python train.py --num_attention_heads=6 --norm_eps=1e-05 --positions="learned" --init_std_up=0.0361 --optimizer="muon_variant" --beta1=0.95 --lr_head=0.00566 --warmup_steps=200
Each number is 50 + 15 x the weight over its row's rms, rounded and kept within 0 to 99. Layers, rows and columns count from 0. The size before them is the row's rms in percent of the matrix's.

# layer 4 MLP down, 192x768, rms 0.0685, rows 0-108, columns 256-319
101:45 42 25 43 48 54 40 44 41 56 64 40 81 54 68 57 41 51 60 64 56 42 50 34 69 51 40 58 28 54 63 19 55 53 49 40 64 37 55 45 29 87 53 59 51 42 68 24 44 41 34 42 47 48 43 49 43 55 50 52 38 53 55 60
099:58 34 41 55 65 42 73 64 46 44 46 43 23 70 34 64 59 44 54 89 53 43 38 47 74 45 63 31 67 46 56 81 24 42 69 40 30 55 64 64 38 44 62 51 48 37 34 54 40 47 50 47 52 28 52 69 73 59 48 63 72 58 20 81
094:46 51 40 64 72 55 41 52 36 35 57 49 60 20 42 73 29 50 23 51 46 35 35 38 32 61 17 58 34 52 52 61 52 73 42 42 24 48 30 61 58 29 39 36 56 63 38 62 48 50 55 24 43 53 36 65 40 48 34 50 65 59 60 47
103:55 44 57 56 19 14 50 43 44 83 32 41 54 20 43 75 51 30 39 68 36 50 54 56 66 78 44 31 59 60 42 65 60 66 51 49 63 69 82 28 33 76 26 63 51 44 38 60 40 37 29 69 37 73 40 61 56 47 76 43 49 44 44 75
100:51 60 72 32 51 27 22 52 30 65 63 50 44 62 62 34 49 50 46 44 31 27 54 54 38 75 31 53 49 84 46 69 48 50 31 58 45 61 24 61 33 40 41 54 75 63 38 82 34 34 39 54 70 60 63 81 26 38 34 83 53 58 63 61
099:47 38 60 67 56 39 41 38 56 63 46 49 38 39 34 84 66 46 45 80 37 48 28 61 20 53 66 29 68 25 12 56 52 69 47 80 30 54 52 18 48 25 53 61 18 55 49 55 76 77 72 68 58 33 29 33 54 39 53 67 79 54 82 60
096:34 59 48 65 60 38 29 20 58 45 50 64 27 48 44 73 32 68 64 79 24 76 14 16 49 61 54 56 25 28 46 56 40 35 42 43 36 38 55 34 43 57 49 37 45 56 45 40 54 35 43 49 38 62 31 80 36 58 35 44 51 41 57 44
100:68 26 56 54 47 13 33 58 40 60 55 46 75 30 49 69 57 66 48 44 29 46 36 00 37 45 62 67 50 55 42 55 29 61 73 53 30 63 32 23 73 28 69 55 52 37 43 56 60 20 57 58 39 23 57 35 56 28 38 37 30 38 32 33
106:69 65 35 49 65 64 60 46 57 26 56 44 78 60 67 61 56 35 62 68 47 79 59 52 25 45 60 26 25 46 32 37 30 60 71 69 56 72 21 24 43 41 65 49 21 56 54 41 64 23 48 41 56 56 44 43 56 66 58 84 77 39 67 77
105:48 62 37 70 63 99 42 36 54 56 35 48 56 19 37 22 53 46 42 44 43 45 64 54 50 72 78 63 45 53 70 26 48 45 27 25 73 45 81 43 52 55 48 64 42 43 66 63 59 37 41 59 39 43 29 77 65 34 35 44 32 52 68 67
099:20 57 68 65 59 31 48 47 58 77 40 46 50 57 49 37 38 42 44 73 53 57 59 81 33 29 53 54 62 26 27 35 56 37 24 58 32 48 57 39 62 46 38 65 70 65 54 60 59 35 67 75 65 34 61 58 52 70 44 51 72 66 54 54
098:55 38 57 52 53 59 81 57 18 36 48 63 65 41 49 71 14 53 64 30 37 54 54 30 63 46 65 52 38 38 21 45 67 52 12 61 52 38 67 50 49 48 22 56 60 25 24 44 47 48 58 46 35 30 61 40 52 72 50 46 38 12 36 51
099:37 53 58 72 35 42 43 33 86 45 31 36 71 45 36 62 53 74 60 58 44 58 51 68 42 34 45 52 26 58 45 54 43 46 64 63 35 40 72 36 68 54 48 36 64 67 49 71 65 51 43 41 57 71 38 59 60 31 31 61 55 22 63 78
100:13 57 50 77 52 48 36 58 37 49 35 57 38 65 51 52 26 28 56 66 36 50 41 60 71 33 57 44 71 25 41 34 43 81 57 45 71 31 58 58 55 45 34 49 51 23 29 52 65 57 65 74 42 83 34 57 74 49 72 51 49 70 61 42
102:44 52 32 42 42 17 73 11 58 44 59 48 70 50 64 47 24 50 26 42 63 54 45 27 74 50 43 44 38 45 47 50 28 50 42 62 45 36 68 66 61 82 70 45 37 72 39 68 71 57 45 17 59 55 58 67 46 33 36 59 39 65 37 51
099:98 56 52 65 54 41 39 47 68 53 34 51 28 37 23 60 55 30 66 58 59 50 48 60 46 67 20 49 56 56 49 48 59 37 37 41 59 49 73 42 59 50 58 64 51 69 48 63 51 47 45 45 48 32 78 47 58 46 53 60 72 30 47 43
097:47 50 28 48 48 59 66 41 46 36 54 56 61 23 45 44 55 52 47 56 51 81 54 42 51 50 19 35 35 69 54 27 70 51 38 64 51 52 76 67 47 63 40 66 49 38 43 35 55 39 86 23 76 85 26 44 52 67 61 56 52 61 53 54
096:57 25 46 34 47 53 25 51 49 26 50 58 41 63 50 65 73 56 74 57 47 06 67 51 73 38 39 49 58 67 17 54 43 52 38 43 50 63 58 62 17 54 39 26 66 22 73 57 32 45 36 48 41 37 31 69 31 75 67 50 28 47 38 35
099:57 53 42 32 43 41 60 66 46 33 47 38 62 71 50 66 55 28 52 48 50 26 35 45 36 57 39 42 47 56 54 70 41 60 47 72 33 61 02 59 83 51 65 59 39 85 69 48 43 39 59 67 60 38 40 57 60 43 43 19 81 45 37 41
093:45 56 63 27 48 91 35 44 29 53 52 44 61 52 99 52 45 52 74 44 93 38 27 32 24 36 76 41 76 47 57 50 54 21 33 58 30 74 56 30 38 42 38 53 57 74 48 57 67 56 51 44 54 49 47 77 29 50 48 74 55 31 60 46
105:42 29 46 29 53 15 70 87 58 51 67 67 38 54 47 49 52 58 69 67 28 55 27 47 37 60 42 51 47 69 39 93 46 46 74 31 58 74 55 64 56 77 70 58 72 39 46 43 56 55 34 33 51 50 58 62 59 38 40 50 54 32 51 66
096:31 36 65 52 64 38 50 68 75 63 40 47 62 72 26 40 37 47 61 49 60 54 38 54 50 61 64 39 41 73 53 22 50 40 58 40 57 76 26 41 18 48 51 55 48 26 39 66 41 24 21 60 38 69 47 65 42 63 57 29 84 54 56 71
102:35 27 61 58 48 60 45 38 51 68 44 43 94 68 82 52 32 69 67 54 50 66 50 35 21 35 51 52 73 51 33 38 64 71 44 71 48 38 64 57 61 49 30 59 50 65 68 26 76 55 73 12 62 76 32 65 48 48 46 49 60 64 63 43
090:71 45 59 60 61 44 37 64 58 53 52 73 14 36 44 48 44 37 51 38 50 74 69 46 25 55 40 65 29 48 52 57 52 63 59 39 60 53 35 53 49 79 36 79 28 64 44 64 75 55 62 51 66 11 68 34 61 38 73 64 43 43 65 45
101:56 70 55 49 63 50 46 69 31 54 47 56 68 69 46 53 65 63 67 23 28 44 51 26 34 70 51 47 47 54 39 33 50 25 73 33 21 60 76 22 60 48 66 35 63 58 62 69 36 53 32 66 56 39 53 75 37 56 58 45 52 41 69 60
100:65 53 44 48 36 63 58 42 60 44 58 43 30 52 45 66 55 39 40 51 53 61 69 41 47 26 52 31 37 58 55 57 49 56 72 48 35 21 35 36 36 79 62 60 39 36 33 29 49 53 46 73 18 37 27 46 57 33 45 57 68 51 45 45
094:45 41 50 70 33 54 34 82 17 47 32 73 61 46 51 74 37 46 37 48 32 67 42 78 31 59 52 52 65 61 73 24 47 48 53 67 75 57 69 38 58 42 43 60 58 56 68 45 69 52 73 61 54 60 60 70 73 92 64 47 77 68 83 58
094:54 56 63 51 55 41 46 74 23 42 39 36 70 35 57 60 51 57 33 75 54 42 53 59 34 44 75 44 83 45 43 59 20 57 27 43 55 47 53 38 49 37 32 40 56 40 44 54 44 61 51 54 54 43 36 37 73 71 52 48 35 38 54 68
097:50 49 49 81 39 42 66 27 75 47 37 58 54 47 52 50 53 56 46 63 50 62 62 66 53 62 58 68 21 44 54 49 56 42 64 38 41 36 62 76 71 43 46 78 60 70 65 43 36 61 62 48 55 52 54 43 56 36 56 61 24 23 53 74
097:60 65 57 30 52 58 66 56 53 47 51 47 72 57 26 66 39 45 39 57 50 37 62 71 55 51 59 55 32 44 59 51 56 48 68 58 65 66 47 71 24 82 70 39 50 58 65 41 41 75 65 46 34 48 70 61 38 48 42 60 45 49 38 33
098:56 33 63 64 75 34 60 50 36 57 44 61 54 53 59 44 55 64 33 45 47 48 68 54 50 56 43 53 23 76 54 65 56 36 67 34 42 64 40 56 23 62 46 54 56 40 50 00 51 55 51 75 62 44 47 49 57 39 50 34 44 49 49 40
097:75 54 47 54 75 57 63 49 34 47 63 57 68 62 45 17 74 63 33 47 56 08 52 21 70 49 64 60 38 66 48 32 71 60 37 52 34 52 92 81 33 54 53 62 69 47 77 46 50 23 62 61 48 46 63 35 30 57 59 65 48 36 82 48
101:45 68 63 45 73 36 52 81 53 37 48 47 53 74 66 56 36 38 45 20 37 34 51 21 55 54 47 41 57 59 42 61 42 76 45 64 44 55 49 38 69 70 57 46 42 42 40 34 38 51 39 28 24 37 43 38 60 77 60 37 73 56 51 40
103:74 41 71 42 50 18 74 54 50 52 46 38 49 61 66 90 67 51 37 34 49 45 73 48 74 60 48 53 35 50 23 55 45 43 27 23 53 58 49 43 29 49 52 28 62 40 50 37 73 74 56 66 45 73 12 58 21 55 35 49 41 49 56 60
102:44 58 35 48 55 34 62 52 76 48 45 67 62 59 50 62 60 59 49 43 66 53 58 51 51 57 25 43 55 57 36 05 30 73 70 54 53 40 81 36 41 53 04 51 30 59 52 62 55 50 76 46 45 25 67 58 56 28 41 78 41 66 24 62
100:30 64 50 42 47 55 61 59 46 53 88 74 29 55 52 33 70 59 36 56 50 52 80 69 36 28 30 61 37 58 67 57 65 65 27 41 69 45 49 29 30 57 71 62 53 66 63 53 55 29 53 57 50 33 39 50 47 32 46 80 79 55 52 45
100:64 64 55 61 64 54 43 48 24 46 25 48 66 32 65 29 58 59 62 20 49 60 49 58 51 24 57 58 53 62 44 46 45 42 70 53 80 65 49 49 54 67 47 54 41 65 32 44 48 34 49 36 42 30 61 71 53 48 35 50 27 54 21 60
100:59 44 57 50 59 67 86 43 58 50 53 70 52 25 55 61 29 49 26 87 42 48 24 51 80 28 20 60 80 44 47 49 56 44 45 30 54 38 41 57 65 40 42 41 27 38 47 51 41 42 56 33 62 80 21 29 42 48 45 52 65 43 55 49
100:91 38 63 34 58 29 34 72 49 49 38 73 64 73 63 36 50 43 39 47 24 48 53 53 56 49 46 62 74 59 29 35 33 50 57 33 66 74 31 37 51 39 63 48 52 19 65 37 55 23 59 21 20 55 61 63 27 57 68 65 46 84 62 67
099:69 83 56 48 63 45 51 80 47 26 55 42 44 55 48 57 45 48 60 50 29 73 53 40 50 59 58 39 43 45 66 54 54 30 60 46 35 64 21 37 62 68 40 62 63 35 81 47 45 51 47 80 38 64 60 36 53 35 72 39 31 34 26 59
096:55 28 63 62 84 63 57 52 66 36 35 66 31 52 58 54 66 47 63 62 59 50 66 45 46 47 54 38 49 40 45 67 45 68 42 48 50 43 45 55 55 33 43 38 29 45 50 24 29 52 60 55 53 46 47 65 65 47 58 20 36 48 52 38
097:92 65 49 44 27 46 31 41 70 47 52 49 73 54 37 48 64 41 58 57 49 46 41 52 49 36 49 62 61 49 50 51 57 39 59 73 34 49 57 43 50 33 58 35 39 50 47 80 50 45 38 22 51 44 18 46 37 67 62 66 40 71 40 51
107:40 48 39 42 61 22 65 65 40 16 65 48 45 10 52 61 31 68 52 45 50 79 29 51 29 38 68 56 37 68 60 53 30 58 28 52 64 60 52 58 51 51 69 56 59 52 44 72 42 43 47 60 51 47 34 53 28 58 37 67 75 54 51 52
101:53 50 56 59 52 40 57 47 72 67 44 33 70 57 43 43 49 65 43 51 47 55 52 64 96 58 30 50 50 55 52 35 48 67 41 54 50 55 61 68 64 52 16 24 19 71 48 24 53 48 54 99 59 73 52 45 48 74 67 79 59 38 53 62
101:41 11 45 48 46 13 53 53 37 58 57 45 87 42 42 67 61 43 21 33 35 88 54 51 67 53 50 56 88 64 43 21 49 37 56 37 50 38 46 55 07 46 52 31 91 39 27 36 49 67 55 47 46 44 69 45 42 62 54 38 48 53 47 14
097:62 66 32 42 71 50 39 46 40 47 55 30 00 52 47 60 45 45 38 38 12 91 40 13 36 43 53 70 60 69 83 50 36 50 38 72 50 61 45 33 37 40 54 60 53 38 68 67 56 61 51 46 61 77 54 60 42 64 37 37 54 40 59 30
094:38 62 27 43 62 66 48 47 56 41 65 51 30 67 59 70 47 38 31 34 34 54 56 41 30 66 48 41 00 61 46 52 54 19 52 49 31 41 58 40 52 62 43 62 52 76 48 69 26 40 54 49 50 30 63 56 70 43 53 68 60 42 23 17
104:48 43 08 36 59 36 68 74 35 44 53 45 22 41 71 55 44 53 60 48 78 57 37 41 55 40 42 62 15 51 63 59 44 46 66 65 66 76 72 35 55 44 61 65 31 50 62 39 66 53 56 78 68 49 18 51 27 65 42 72 50 37 35 51
103:46 50 41 56 49 55 52 69 57 48 32 23 17 29 42 25 65 78 46 58 70 38 39 74 45 73 62 51 47 32 44 46 70 60 69 46 46 39 41 69 22 49 54 48 38 40 46 33 69 56 38 50 73 47 72 47 16 66 47 67 48 43 64 63
095:58 45 45 61 47 28 54 35 68 59 38 65 87 17 70 36 47 47 40 61 47 61 40 47 99 29 66 39 66 59 55 36 59 43 74 43 23 56 50 54 46 43 50 19 53 61 50 59 43 71 42 67 54 50 53 55 47 16 56 37 07 56 63 37
101:50 35 64 42 71 35 47 52 54 54 49 30 59 86 80 26 35 60 21 53 52 67 69 63 40 60 61 58 46 52 48 45 26 19 21 46 65 92 61 47 58 60 64 67 70 42 64 65 58 65 58 57 63 59 57 31 52 41 34 37 65 65 52 43
100:66 70 45 58 70 34 49 78 37 58 52 84 66 28 39 36 59 57 59 54 43 42 56 75 70 57 59 54 36 27 21 31 55 52 58 56 48 59 66 71 53 58 59 59 55 45 41 29 46 51 40 45 51 39 54 37 35 17 33 52 51 48 46 50
103:41 25 27 06 14 48 31 54 51 41 56 62 36 41 46 73 51 50 51 53 67 43 42 46 72 57 36 33 52 47 40 57 57 42 58 36 46 39 44 68 27 50 34 64 53 43 51 52 42 60 38 60 41 42 48 42 53 81 53 68 29 44 63 39
104:33 57 43 54 42 69 30 47 62 44 39 33 34 46 51 18 65 52 55 36 42 33 52 58 58 39 75 44 46 33 69 53 29 37 47 43 57 37 30 41 76 41 61 47 81 51 46 68 24 48 49 34 40 78 63 54 37 29 46 57 49 76 68 59
108:17 46 55 35 47 52 73 57 43 25 65 49 40 51 42 48 47 76 48 62 84 29 75 57 34 57 53 49 48 74 79 52 83 60 77 33 48 55 62 71 44 56 50 31 76 66 44 55 44 47 54 42 47 54 56 47 38 68 33 60 61 28 51 43
096:48 60 45 44 61 56 60 58 60 59 65 35 49 59 57 46 24 67 49 41 58 52 35 70 67 50 47 39 44 52 53 51 46 66 32 35 37 81 39 62 47 34 59 27 49 26 44 38 52 59 49 49 39 36 33 54 29 24 55 99 65 46 75 66
100:79 45 56 47 57 64 48 66 54 52 49 21 57 72 72 38 58 37 62 04 54 21 55 58 56 36 22 52 39 51 70 49 52 74 76 49 44 60 60 71 35 66 41 75 37 43 40 32 43 62 46 34 46 54 38 66 52 12 52 86 30 68 58 40
105:43 39 44 49 39 61 57 20 42 41 47 35 15 79 49 56 52 38 62 48 51 37 46 63 70 41 54 59 66 46 68 87 45 54 48 68 67 53 84 50 54 74 45 72 46 43 54 45 57 32 57 40 49 83 46 83 49 12 36 69 51 47 42 52
099:63 74 31 57 43 45 46 65 65 53 18 41 39 49 41 38 63 57 43 52 20 37 58 53 34 63 48 43 67 46 41 64 38 50 68 52 46 58 38 47 39 56 69 34 45 21 43 55 60 46 32 66 35 66 31 54 26 24 52 49 40 43 32 60
099:57 45 75 40 40 67 53 63 22 45 46 68 34 71 38 63 57 35 52 46 33 69 53 44 45 27 45 47 63 46 53 53 30 23 65 39 41 69 41 36 69 24 41 63 73 38 61 45 35 58 48 26 34 55 54 62 48 24 55 36 27 83 34 29
097:61 49 62 32 44 82 31 60 42 33 21 35 42 15 40 71 44 45 59 53 47 64 44 93 46 49 35 53 42 59 63 26 29 45 83 71 37 67 67 58 71 42 47 53 47 54 57 82 60 50 29 41 49 58 56 55 49 51 68 43 35 54 46 55
103:54 69 45 62 63 83 63 37 31 43 38 59 58 60 67 58 47 39 50 58 57 31 11 72 69 39 75 42 46 34 55 57 60 62 57 45 41 52 66 65 57 13 54 47 51 58 54 51 50 56 50 60 62 46 63 30 10 41 50 69 46 41 07 56
096:47 42 39 65 44 81 33 42 31 45 38 45 58 46 34 51 47 39 65 59 39 64 45 77 40 65 51 40 19 64 51 58 40 49 49 76 78 50 50 61 67 62 63 86 38 62 69 21 43 48 51 29 62 30 55 50 62 41 71 49 42 44 40 57
096:63 62 57 23 43 40 40 37 57 56 60 29 49 73 49 89 36 58 68 51 43 38 56 60 27 45 67 19 33 57 59 75 31 48 33 44 59 66 48 58 69 68 36 38 61 41 48 55 43 49 35 41 53 65 65 61 70 47 54 45 50 40 48 56
104:66 63 36 72 43 38 55 39 31 42 44 31 75 29 56 27 55 59 33 53 57 48 48 19 40 51 60 64 93 58 41 55 68 63 28 22 51 31 49 54 47 56 68 32 62 78 46 60 32 31 57 04 46 33 37 58 68 49 56 55 59 70 77 39
103:48 38 42 37 52 68 50 57 65 71 56 44 37 45 42 72 44 46 47 44 62 96 40 56 44 51 53 36 59 46 66 64 43 37 42 60 73 58 53 55 58 67 35 61 70 23 40 59 48 37 51 36 70 48 37 83 60 01 48 56 43 76 51 55
101:92 58 61 58 60 44 62 60 72 58 63 68 42 51 45 53 69 61 76 75 94 51 46 37 62 51 71 58 44 31 61 55 59 62 46 30 33 60 32 57 67 88 36 19 44 55 40 58 60 42 53 48 43 47 38 73 33 30 56 77 46 58 40 58
098:29 68 46 22 60 49 40 71 28 71 64 39 58 60 67 77 56 44 62 63 29 53 34 25 23 51 51 35 38 50 47 51 43 66 28 60 25 36 57 32 62 67 29 39 48 52 43 59 61 67 47 47 62 37 80 24 45 47 57 16 79 49 49 32
106:57 45 50 68 58 63 69 20 52 47 65 63 52 44 56 58 56 51 43 37 52 37 61 13 37 54 36 37 50 60 54 48 75 65 59 43 57 37 53 39 72 45 15 27 37 53 58 77 29 77 57 54 68 30 52 55 47 74 65 62 75 63 79 50
103:45 69 50 44 61 38 52 37 54 65 40 26 43 52 59 38 48 55 72 31 48 19 46 61 73 47 47 46 51 61 38 67 49 35 43 70 54 59 47 33 50 29 51 41 34 20 44 56 50 56 45 60 55 39 39 57 54 52 56 69 53 38 65 70
099:56 36 58 50 48 65 78 34 13 43 45 80 66 56 68 72 54 54 38 32 46 44 41 43 53 72 73 57 66 54 57 33 54 52 45 44 71 37 56 64 39 72 72 64 73 64 60 69 44 58 45 64 48 79 81 32 46 35 47 65 74 54 62 41
098:66 27 74 56 46 31 36 31 69 79 78 63 76 33 55 40 75 61 21 38 46 82 52 40 69 56 41 43 62 47 26 49 44 44 45 25 45 71 68 70 44 61 28 43 39 57 45 38 44 48 52 42 82 75 65 41 11 30 42 70 75 45 63 53
102:51 56 40 68 55 73 74 53 68 59 22 29 47 47 48 44 32 55 56 28 36 72 58 33 69 52 40 42 60 46 46 57 41 76 61 50 56 41 44 55 35 54 56 63 13 45 47 40 61 55 54 47 67 39 86 63 44 52 49 40 30 57 32 86
100:56 00 20 36 41 41 31 54 62 66 61 49 50 74 87 70 51 39 60 63 50 38 39 35 52 51 71 50 54 44 25 40 42 34 45 81 54 63 39 21 35 75 55 54 29 42 68 50 45 51 68 44 38 49 64 57 64 47 84 74 48 59 25 50
107:29 47 49 60 43 69 60 45 26 48 47 32 35 20 66 57 52 52 56 44 45 66 41 57 66 52 24 33 59 58 61 36 39 75 82 62 50 29 61 58 34 46 54 46 50 44 30 40 56 35 39 89 52 48 33 36 63 76 68 50 34 51 56 48
104:63 77 70 47 50 41 77 55 57 63 13 50 52 51 44 33 74 33 36 42 37 71 55 40 44 57 39 50 36 56 55 55 48 45 44 45 61 47 63 52 49 52 44 41 42 28 67 33 81 42 52 65 29 45 35 61 48 83 49 48 56 42 62 37
102:60 65 49 61 62 43 71 33 54 23 48 49 41 62 37 64 30 56 54 19 68 62 54 72 58 71 66 45 62 62 48 51 34 40 49 40 46 32 42 65 40 21 32 56 48 36 52 32 39 43 45 49 29 51 51 65 55 65 50 57 47 25 42 71
098:62 69 27 18 30 42 30 58 53 42 40 07 60 87 36 55 41 35 53 71 47 44 68 35 31 41 52 44 76 44 46 44 39 27 46 67 67 28 48 59 41 61 64 63 63 47 51 69 45 44 36 59 46 39 35 43 68 14 40 57 39 31 16 49
095:53 46 32 70 36 76 45 34 38 74 68 72 22 56 50 55 49 26 29 06 37 54 71 41 90 40 26 41 53 66 71 45 52 49 20 59 43 81 58 64 65 65 61 49 73 63 55 20 27 43 43 44 41 51 48 61 38 53 64 61 69 64 44 59
101:42 38 51 67 22 48 34 63 65 33 52 51 47 56 48 77 52 63 59 46 22 48 61 29 41 57 61 50 55 53 52 69 49 72 44 22 86 66 34 73 64 45 51 33 55 47 47 40 46 56 40 56 24 46 64 60 61 55 63 29 40 41 47 37
099:29 45 59 62 16 34 27 72 61 57 70 32 29 42 49 56 63 56 64 47 46 45 34 68 90 25 45 38 38 54 51 37 37 67 84 42 51 68 41 47 52 32 88 44 31 28 74 46 64 77 27 62 52 52 47 63 48 65 65 83 58 40 18 76
096:61 39 74 71 70 54 54 43 66 57 12 79 48 54 45 59 67 71 58 72 37 31 65 43 46 49 55 31 29 23 52 47 53 59 45 28 44 55 75 82 39 55 96 52 49 33 50 29 65 52 55 62 61 91 55 43 42 45 69 65 64 48 30 74
103:30 47 44 29 27 36 54 57 37 73 34 64 50 58 49 59 47 49 58 42 46 46 41 36 63 65 55 50 68 59 63 37 75 58 39 52 41 47 31 61 44 59 83 25 65 71 41 33 63 45 60 43 31 76 56 45 33 57 45 41 60 61 44 25
102:53 51 45 74 50 58 45 72 36 48 23 35 44 52 44 16 46 51 56 26 85 22 48 58 56 45 72 61 48 63 49 61 43 38 63 52 57 60 33 68 54 21 34 45 60 62 38 48 42 47 60 55 59 56 52 27 25 47 61 57 37 36 48 56
099:51 46 44 39 50 38 67 60 46 65 76 66 64 67 45 78 55 18 54 61 43 43 60 48 41 44 51 51 75 59 63 43 54 49 65 55 58 62 61 62 25 63 68 51 49 49 54 64 55 47 57 39 64 45 40 58 96 67 46 39 50 79 87 35
098:51 41 33 14 40 53 52 48 31 38 35 56 40 55 69 32 40 69 40 32 49 43 64 48 27 54 52 63 57 26 11 37 49 58 31 60 60 50 53 54 48 32 45 43 61 37 66 55 39 47 46 63 39 41 39 27 42 57 51 63 23 58 63 44
094:58 77 75 34 53 51 39 35 56 65 62 59 45 49 26 21 44 37 36 55 60 29 71 09 48 64 56 51 75 64 68 62 39 60 36 38 48 50 22 45 38 36 59 59 40 55 34 50 46 48 38 39 60 53 46 24 71 23 33 42 57 51 34 57
101:74 44 50 41 36 33 38 36 47 49 37 66 67 57 50 57 40 42 34 74 69 45 85 46 45 47 45 52 32 42 29 65 42 52 61 71 50 71 51 37 45 40 78 55 44 55 87 48 47 50 47 76 47 37 28 36 54 44 30 59 73 39 71 57
093:67 13 51 30 80 22 69 44 50 34 56 29 47 43 20 60 53 65 57 59 52 28 49 65 62 55 55 62 53 88 59 65 58 48 43 64 64 32 66 66 61 52 61 46 38 57 53 45 38 67 58 48 53 64 75 65 47 40 26 80 62 48 70 43
099:58 51 52 34 71 27 76 37 65 77 60 52 39 42 34 54 48 61 40 43 36 40 42 64 49 53 33 62 54 49 21 61 59 60 46 34 46 56 52 48 45 51 02 65 39 39 57 54 61 39 45 50 49 60 61 42 55 42 16 41 61 33 52 72
095:41 64 63 63 53 86 48 61 36 53 59 55 94 58 55 20 41 36 31 55 60 57 37 73 50 50 57 51 58 28 49 56 57 37 66 37 57 63 47 51 53 25 38 43 55 56 42 64 43 48 66 68 36 28 40 46 50 59 53 44 56 46 49 55
099:36 91 41 39 47 76 63 19 22 54 51 52 73 47 56 39 31 56 75 36 57 40 30 44 54 43 52 70 47 62 42 42 58 41 63 64 51 51 68 59 80 26 67 46 54 75 62 37 54 60 52 53 81 36 23 47 55 80 64 42 27 41 51 39
100:37 50 49 56 39 80 61 58 39 66 35 50 59 50 61 40 83 70 85 64 26 40 65 34 51 51 36 58 50 19 42 53 41 41 43 58 30 61 54 55 41 50 33 40 42 35 42 45 44 32 51 76 67 30 45 42 54 18 78 90 62 27 39 50
099:37 22 37 56 36 17 62 63 26 42 57 74 14 39 14 53 72 45 52 41 64 26 54 65 65 24 38 57 48 48 30 60 47 76 45 49 46 33 51 32 41 54 42 55 54 47 59 58 43 48 24 45 57 58 69 40 44 61 45 29 48 28 48 46
100:45 44 45 69 54 56 80 60 80 52 56 73 57 30 43 83 33 69 24 18 74 51 28 22 53 52 50 27 46 48 75 47 46 37 43 66 55 53 52 65 66 46 16 76 59 42 46 16 61 56 40 51 38 50 50 73 21 63 41 48 63 37 48 45
099:60 66 92 28 67 68 39 35 85 37 60 54 30 51 45 58 32 46 38 48 30 44 29 52 48 54 73 63 60 22 45 55 53 43 29 39 63 46 34 20 51 59 33 36 37 39 57 72 42 47 35 52 60 60 59 86 64 28 60 46 44 29 49 49
107:30 31 35 28 42 60 49 28 32 43 35 17 44 47 24 50 48 44 29 62 35 46 42 54 45 53 55 25 66 60 49 57 37 52 61 94 41 60 53 70 58 67 56 68 59 73 25 48 72 55 24 38 49 50 41 47 47 78 37 42 50 49 31 46
095:40 17 51 52 52 88 30 63 48 44 83 34 57 52 25 75 58 30 47 47 54 55 35 43 41 78 42 50 57 28 80 48 45 66 70 34 44 66 23 69 52 37 40 14 25 83 43 42 29 47 50 53 44 51 47 60 26 24 64 46 40 49 15 83
102:56 66 36 57 54 56 52 29 76 56 54 52 71 38 51 60 53 39 56 58 48 59 31 46 38 43 36 33 56 44 52 83 25 53 41 47 36 38 84 64 70 70 52 31 38 49 33 49 55 70 56 61 68 64 44 42 54 42 48 53 87 43 31 51
104:40 41 51 59 84 46 58 53 36 44 30 50 27 23 56 39 67 72 53 78 40 74 55 59 79 66 53 69 31 63 44 36 48 47 79 40 51 56 56 67 61 44 55 55 44 27 69 42 78 30 79 70 63 11 42 42 69 26 55 41 60 71 49 66
101:54 53 43 49 36 42 62 60 48 49 50 55 96 40 65 53 38 59 57 75 64 59 41 49 51 85 50 43 66 34 40 61 48 57 32 67 45 65 92 40 63 64 51 55 70 62 46 57 61 72 59 18 73 57 16 64 58 30 37 51 38 63 37 67
103:50 75 01 65 28 49 36 60 73 42 69 72 81 35 58 60 48 54 66 43 39 47 49 70 36 66 54 54 41 53 38 61 34 60 17 42 43 48 39 46 74 49 52 48 48 51 65 55 59 46 45 37 66 49 45 38 07 62 61 51 44 57 32 77
111:20 31 54 45 36 23 42 21 37 45 50 41 48 54 71 37 67 42 45 66 52 32 58 46 47 42 40 38 63 76 52 60 48 70 63 36 49 81 45 42 24 32 62 61 39 52 45 76 65 57 38 52 31 31 50 46 59 52 08 26 60 39 55 58
097:39 18 54 69 30 60 28 31 39 41 66 39 67 99 46 62 70 54 60 59 63 44 63 50 71 11 62 57 32 36 52 52 65 47 57 47 50 18 32 48 40 59 58 59 37 50 52 27 59 49 63 26 53 73 74 29 61 55 18 54 43 65 78 49
099:49 53 44 46 37 55 49 59 69 70 55 53 44 59 40 39 39 60 82 35 58 55 46 58 14 75 33 47 73 53 52 28 72 59 26 44 41 48 49 69 45 51 44 66 56 63 24 74 70 36 38 49 70 72 36 37 49 54 56 49 14 58 67 64
106:34 54 55 79 35 44 62 37 25 50 36 60 65 56 36 63 46 40 34 41 50 51 28 38 72 36 22 53 43 07 34 53 53 45 68 36 49 45 65 29 24 61 70 69 53 64 57 49 40 53 68 18 60 48 65 58 70 49 31 33 78 66 67 45
102:64 68 64 29 39 65 29 29 39 46 35 66 53 66 65 75 35 52 41 34 35 49 42 47 61 58 52 59 69 48 98 56 61 10 41 59 85 62 53 67 48 64 31 27 56 49 67 80 58 50 63 59 78 47 74 33 54 51 32 44 40 44 43 47
106:65 48 54 52 45 34 28 44 65 58 59 56 37 47 55 48 21 27 67 77 56 70 46 49 39 48 47 57 79 46 69 54 45 36 56 50 49 54 34 43 55 77 29 55 30 28 64 61 81 63 65 46 27 42 70 47 71 34 34 61 51 21 56 40
100:51 48 59 67 32 41 25 32 66 29 38 72 67 61 61 68 62 45 18 66 82 87 41 64 35 43 50 64 61 46 59 22 70 59 27 33 58 47 37 45 62 69 35 56 65 66 30 61 68 50 58 44 60 46 65 59 55 59 50 60 37 63 66 37